python train.py --norm_eps=1e-05 --positions="learned+rope" --qk_norm=false --bias="none" --parallel_block=true --init_std_down=0.00307 --optimizer="laprop" --lr_mult_up=1.24 --beta1=0.9 --grad_clip=1.0 --warmup_steps=384 --seq_len=512
Each number is 128 + 32 x the weight over its row's rms, rounded and kept within 0 to 255. Layers, rows and columns count from 0. Numbers have three digits each. The size before them is the row's rms in percent of the matrix's.

# q: layer 11 attention query, 256x128, rms 0.115, rows 23-31,55-63,86-95,118-127,150-159,182-191,214-223,246-255, columns 0-63
# k: layer 11 attention key, 32x128, rms 0.0975, rows 22-31, columns 0-63
# v: layer 11 attention value, 32x128, rms 0.0972, rows 0, columns 0-63
# o: layer 11 attention output (transposed), 256x128, rms 0.154, rows 0,32,64,96, columns 0-63
q86 096:105109152121093177177149125165093177113169137157166111097115081174118140129094155157180172133093151077140138131143147144186075206111112132124101110142126209103119144153123119104128154165118121
q118 083:110148108129153095191131142171130032098111117120175148115119106155154143165176193182170137127096119105173088109138103160164101100141130137173132140167092159078163126116169136112103152136093087
q150 101:127134162162209155155033061172101140124126148079137148110148089209123071124100087094083139088090087136100161129124106148108167092100105132080183183119078126133130083163106113145162130120145117
q182 111:156169130091130087111146134178143138204110140187083171183098121104155165157103121108147080062094138175133153140125097187126129127143152162165120141127094115101071071110135126077095141198130130
q214 090:120159095165105109122134173123161113137153069080131154171118083128192069131183155097136152131102169093119074113107091191133134151105151129124135134175105075093155114074164142074062184128109118
q246 096:175122118147102139118127158128123070069158081105080166121162156125192101185139184115154134120104195091098162102088082156141086170097166131111148104117122127146120178132125133097120126145169099
k22 094:075139142144124136128138150061200151127135141150161078122134099100129137122097080100035137110124142116191102168137145135082146193137091140072093149092155133143161195138103082172129164121195145
q23 094:175111102079152132128149119132159077148130156126177177088115139127109150139042161048149162149143133068088122158116139150177124149129116123151140144164093103154187095129108133131102096159081170
q55 090:145200093104087137155143116171184117100162082134137199201136109116114106079057084156107056160115134137122108134073161146138162121108166120149159111079116109170157135095109089087111126098123178
q87 088:079176173147114071120107191123132114209083176137159129100117112114131119085081091175104130115160100154151148186148130118135166205126103125153093162069125126116119143098112137180126129129127096
q119 097:097080095149153114111142117088144157170189135075149107147182139145170106089123195141086163152145139106140171171122140138129137130139107138129109109071152093156088154100138107125096148125166178
q151 091:114124127097155145125119107118093103126109144125086105123081146114114187104146112172173104140152127075126131143164124134205103071152122040153079090147140083115127095089132151112120150163180105
q183 111:080086155117215126174149150099154095139158125084179114094127160132140084116134097132101182136132173078072165157170130106126106156150110052128109156086164119123170109115167181143149153113178158
q215 089:097079117158163150171143177111141117151086159129125122139144154136145183081104111176099089163147142080156143127113153046166164064157101152151131165150166134133151104092097168152099143152182117
q247 097:098079114123195132136175108138100160112091165115125047104104087143086148129138111139126102160145066091161104109140147055087134079146110167121113144097127132177099075136179169163129195137152173
k23 089:176136186137134114114126140139108170120106114138184128102137145117095113145147101096138136159123146155173110147094148194096115118113160142087111086158101086073150125181132084096134152081121120
q24 095:097124117109149092103097163104139150056144083091057118143119178145188123093163139135081116110141216175068105114118103167173149127090143106148155165117109155121093080110138098130105184156138082
q56 086:123075105173135098126091154108092128132176106161069051111113143119149123180127118070139193145078079090116174152144108079142113122171115168148169139159205136146104162094127147125183142090143142
q88 100:151130081169086184129125123198086143087135102111136084150131173139064113101137152111172124075092107031122115158095110127168151154142097147071145082122120147141180121085170167130169083160174098
q120 099:185114137100071141127165117196115102153088155168128149146077167104083093098129104108144123086085109166100119133187091140152083127095126081099080141185127176111123096149117133097168101143062085
q152 098:170133111122108177163109119187084145132130100121105147081189094166101076132117167165166154162084070087158110121093115130160202173120131167141145110075089088086175114102147177093160108106103148
q184 126:177162108100089164132154150134152144077141147082127080117125167143152142091132129197104101150145073120187075103179160156128124129136127160071152131117112168174126081166093145152093091166091125
q216 091:123140124081133100170126124139101110120078122141154061098051138074055117119098119148175098062127135161127089123120136178123125122127087165098112148101096178130118131166123158123149077072087161
q248 097:094164148124057176142133143174119118144154111116127117108177163173166145081057129161141138123085097123155126144123128118186125116128133093186087120190074127088161174144115136150165055124136030
k24 096:141109130136124090113092151135164112123185075115131170095156086100187106113164178137145106111127122184093116159032121152171112129167197123124143106152132125107114181125097139166070168101114138
q25 112:121119095110142152168116168115106128097101147132095152112177072120201194129161120076089134102139164104150095131083112073158143186135121083181131134139108134068086114147118154113144140153104075
q57 095:143085134123078137141104162160125109183165111147081159139138167168176086097188172199124153147104104059095118138112163090163132087148109096151162140152116140156106160104143132129129161160176116
q89 096:128152175113077144111147105128161109114123109091076147142094106115155115080064120069166125172091092191092126158164119140105150139097137148113146113134112085112125103154126157150131162134111145
q121 084:139128172148149170144173112089146103111122086122192068106104126108108073182150117126095150140127103099159092118159121081084092194144116148120174116057164137067192150150132148144168098126168074
q153 087:141130167131131193146086203130128163160078156178104114180081130121114106204082077148111131120143112141172138123154105093064110135151108171044097171163170156102172102185084139127131107141152073
q185 115:134133100070165137118113121089116149142153155103085084148175096088147087110106034139061094092143144147126177167155182129089152191125114117118090150106115111145130107081167137135121126198088109
q217 104:142116123169134141097130075148161093134175114088132167135097097151142104131174180080127177199120119103115132089115099120127145112126159137088111105130093049148164136069117127115140075113130103
q249 081:130205134165128135104139141119142169088151150126126132093151079104188068170108150119139157172099105137136195170086123090165133149080126160133122102107141128157067131135090097042113092106136091
k25 092:118184153146076050134100113089131149083078160133118069088143104100052136136136143125176148144111100110134098111122116115103086088127140137144077085082141158182083142098094128129119079076088160
q26 102:105101066131077121128133188109136126082147148122098158090092108125121148168120131102128107092157175158165101048097100089159164125155124135143190132145163110116095139117147140094146172123174092
q58 079:156124153140117082164148194167140128159179097122090097126169086143088135179170131156147142183131109113150159160089147080161119138161152122178134136174145057152086137122163186087103220156169130
q90 104:115158057143084157134105165130131132124116155182181115106119152169202154118159203122152099127115155173129191133144077176142123143179104166160125116071144160163148108170130076114208078176105077
q122 089:107156081171132120123148143157076134169108168176158101181075151177141112166181119137140136122109097178155112169157169111185112136177131127162117086151152134126121072190155082111116122115150114
q154 086:082119113102128165085069142147126111124105166093091143138080144088107128130097145142145030072131103188150121085151087154122155165176104153112107124123112148151127115064104083100147115111105123
q186 110:125123099042136106132160101145098096100184110119169082133127148146063177117150103151138110148151145099173099132087104121173090114117124167155163127120136173131105091095150153171098106100070111
q218 102:099118101069081190101175146031134075105149162120102138131076137129185133132181133116063107131107118164162148135161134143153149056163136114089177141051128106184168136122127156080137143175108115
q250 102:135158053169194141125136069140096169136120150135168091134074123139081133139146153102060085088145091133157122142076153055137134062151111162140148117125143050134111121104146130212110162092141175
k26 092:127114148107173162099083094121113116178155096095174115069176107114129146124082118084139110117125157103162121166155153111106143108076137156144105095164124088091093156099131132214025110107112193
q27 112:087171110092113182142105134068158103146099183131143045086097103096151148129113122099104108103134077158096104118160100094117078155150106091165058123110121110150141128156135171171155132147161148
q59 099:105142134088134137114115092153142133190192119112124100136135143138119086074124137187067091125162149124124137149108154110144148104095134141146218136084131147135098153099140073175089133113158153
q91 088:103127156122119068146146069172106103104135131126127138184117100201134130176109076090143148181119137179108170111144156162160174089179144158106134092149081148119147102122144097096162114059139069
q123 101:096126120157138122098173104106164113130195141097189091093135168154161127137156176112104120116121108101146111192110130150138092094185120120167117111076145104125178133142146082128095122125145127
q155 082:138110118137137136132083100152102161143115119133152149184137107193126135134147097132155147132158077158106168115145156131136194129108123112115073097185093071119119143140115171113146140098075136
q187 105:136133145094190117114171182130134131169207092136142126085137068124189107133164152173110126105132114153138120144175176126107074108156124117180097146133124143084170060116119212173094145162137146
q219 108:091050111168154164146105174172137144138111153122105161150148088142159134082148111100131157115123117143139114062108169135098148029184142156159182110225163080101170115062111169173070088120168161
q251 090:092118137118146067130144065138139136085151137106096063078149088158155132121145117114085061151111137127139135085113122044060178123165112167147107110114088095156102110151108116125127151101176183
k27 095:105129138083105162157151152131150088117132191053162129062136168129123126136121112174152128115047151116189140152152074135115095167165129106078121169087071149168135104193146128090160117132103116
q28 098:151134091123127110142076159154103159135116105068108097179119127167105072064179135190116088104071165094079189143169058177146082143104131180117122131168149212098125148090197140124125089160123132
q60 108:127133117156117128105144177113048117103057126131109110102090081116117124157202115107119138101141110172132095134191123141062083165105143166159106200155158139081121101092129145132138154143098076
q92 075:145117064130123152106147122089137134085090068110072156139138066097138125133160192117092099152145105077127133159113148119155160126114130145084115120119122122045049155077144078105118141117123158
q124 095:130138123088112096196160185115139053091101153171102168104072129118098110199106171152116126119085197142132129095125095112127094123194122117128122185131158078167120113137108142074177137133133063
q156 071:127156115138193141139142099139103097167140137094195116156142076164117125123095128136119121158104210153090154157131170151123131112138142151170165144100139151089082120128136087142181131144086196
q188 108:181141092141129140115109120146090135136127134139091161181124112111141141181168172094107073122124144184167123114117118125168134108090121186120144138150186137121149119184095097116173119150154046
q220 093:149157131142108097126078104118122115067096125078177137121103122089095112153125201111120121122108118180153087122097106158119164163128122196155163124134072142139056184142145069113117180086139084
q252 096:133133106133054115102146193125177129148153063049105178208176083086193114120105137127122153122137112109104113132131130133166148133122145061114112116175122117072208163086066105118138173123137127
k28 081:173138112175157196098138130115130141164138127188127128127158147104131138123146125134090101138180085190176121112097139093154146111148158191126228109127170101094110103173151155171116149109161171
q29 096:182133093151060086147101102205093102089056157135106139186090111140145126148152119134158114146097119077097110141104103155116114183104120217137099140169111163115164138103131105115181040126038096
q61 090:128113102199151062138132052201115127132097114107185118116082137158145189121120141192134172164118130093103146189173138117049141105138120116147070078178130159066109128147114136106142104159160069
q93 108:115099143118147131135158146157065175143115149153151111056118122125126153091096146171172137103136074062129114193095090079169128204164113133125164114112127119108098189117120174165154174152150107
q125 095:138103124085091104143078142099121174123132150061036091134098119075094062129148071064122107142113102151167133094102142134206139167164132205125142127140132103118128124071133136105128151126125132
q157 088:140118107119120182139152122181094067124110086089106140076137103144186116119110149172153080146084132063150124115117080115174141179160113154128151118168111088136142167142151143099125084124165131
q189 114:156107131143067123162136150125111110095139129125100080157087111102129110136137144155194107138139168203107122085071154087124131202126131150174104093132160166149081101184143093075093106077111118
q221 081:160146120178148113134116143110109086170150130115157099115153105102148097109046146108103064153106100090148130089138169166189123178127105098101142087163084192134094092182077148081133175112115208
q253 083:098104133123147143159104164078099111102104120109123072145130163151097079125126146112138189097094101094143186091153140102163122097180069141140090180124205127131143162156191163119122126135144117
k29 094:116140095166162083135063111174196122115128127160148157116115122084144197137117098158100137081094144143127145128143122160084130120155153131082142097176113110117168142123127148158177114147153122
q30 100:155097090073107128162115141070132098135101198129144040061128162113201178089124109084105090145142128128088136129135151089128110124205115112200127124119175111127163089040118160159101099154172127
q62 091:086111127112130161139177131144089127168226104076173128133130116097155077121048097132059126094101152156162134055105129109149090153095145133136186080067155077105087124136104106137163115105098156
q94 083:149172161086086125087109117068149148131077113072130126195119160152080105117162178133090100147132137122137110135132145220128136105122124147111102134133143139110083174083151110148166124150128117
q126 102:111114098102133085108113097118206086128150134117134160086175136145173119103156198159116117161122157139156173141091117191136117114096113125136138107098122079169105145099119119090108141130138130
q158 088:124140157067131106150120076102127150156141148134119142155184127144145121110133148143139155150108139097170075138137163104149125112113128061135147112171144085118110133135127158110130181178111186
q190 112:156118076140111189129150117149137112103179133136134108119135106148179136097083132178160116151110188136076075160159164101105113137195114102131071163080150157150164109129155174138092114159157144
q222 100:094145112180145089119119165160121115108099130168142169182125156165144135155104092196138093134128206096138145147140174137120121057200149128214186150150114153147141136153183154162153096149103138
q254 088:125126156197140076142145095117106106128078153114177060094152109170150161125118083130135090127138126116143087147108140075079153125133126158181157176119096170131120171172051088157125154136134082
k30 093:066071185127095130076151136143176143092118084109121142146154161131177107140159098096126109153122168205112193060138092143065076153100197106136093140129147128063152138123177100118153180087136137
q31 110:185126106137081120142106137147039143157114121107144173198119101095096082150063116158155139135108087124097137145126119147102141093127127206187101106132118099076184121148094162121126102108049180
q63 092:081145162144104115116167114122125169165118055152129224199134133129106135118159167176148139169155174176177099112098209167131132113081161135183152131102110159080107097125136111108087170126101129
q95 096:127128154150131152142120155162100091136088123065122183146145113117116144144061122127128125166082187170141109146112088128097135138131142135155123138183100184130083127168036165134077116090083131
q127 099:099126158113133116163156106109168117102152118118127114118154118119145138193063153144088111174105171123155098106101183106142046150177131101089141113070139098164126158149085122072124108122170110
q159 093:146128113137176181105144178097128151116093115075087098198089123084132205143163060181137092157183175117100107101130154104070169094176135172094115122126129179089122131165130124117098104157114164
q191 111:095144139121150118129127123084117126205148151121077164159126081078212089182091082096111073120154150145094198128115159103141133119104109120074119178143201095103131172094133146157139228155205157
q223 096:134156147141121156093135109164119133110181095113134179123149114124115105099140155122128110205135131195133107076058105139114119121110158155099146072147114092154093085114106113132072127097161105
q255 084:105098111133137110115172146084120166159113139116107128142144034083175132130116089114088113147183137194133103111090129168102190138090120107091097163099159063129135139087099082099115173121177182
k31 097:160143081136099128136113055107094102120079182118187113112095130138107101147108153060087089166144179147111128119094112137157149136191118175131136174197155128142179081104098100123170140152115084
v0 110:150142136126193189098145099090169152067092110116054099076163099163116098135158152120132116173132140092132083164126133162111161150115121138172131117084142113103135135095162115126121175169136118
o0 097:131121114156109087133078059159162101169107109128151138128076111121040167136158122118087145132084158132098118115178145131113068133158144152094161130106123119189172197116123147189135131121137086
o32 105:157111129090112173117113106164143186079109130132095143094139094144109173135115097118100174182094173156114066112149113092112150158110121148074119139076121147136104143077138110109125131191125107
o64 092:141155093078082101100129123137207140101080142110139180153115120120135162199202101126160058145080154121124114154144066101145138131084185090070089217181171130147118160145138117102100131155143132
o96 087:116104131037081075113173118066186128144160189130145110188141124070156148193154120133112176188138133158141117149093116091119108117130126122094109126130164186164121128120161071138169071059177109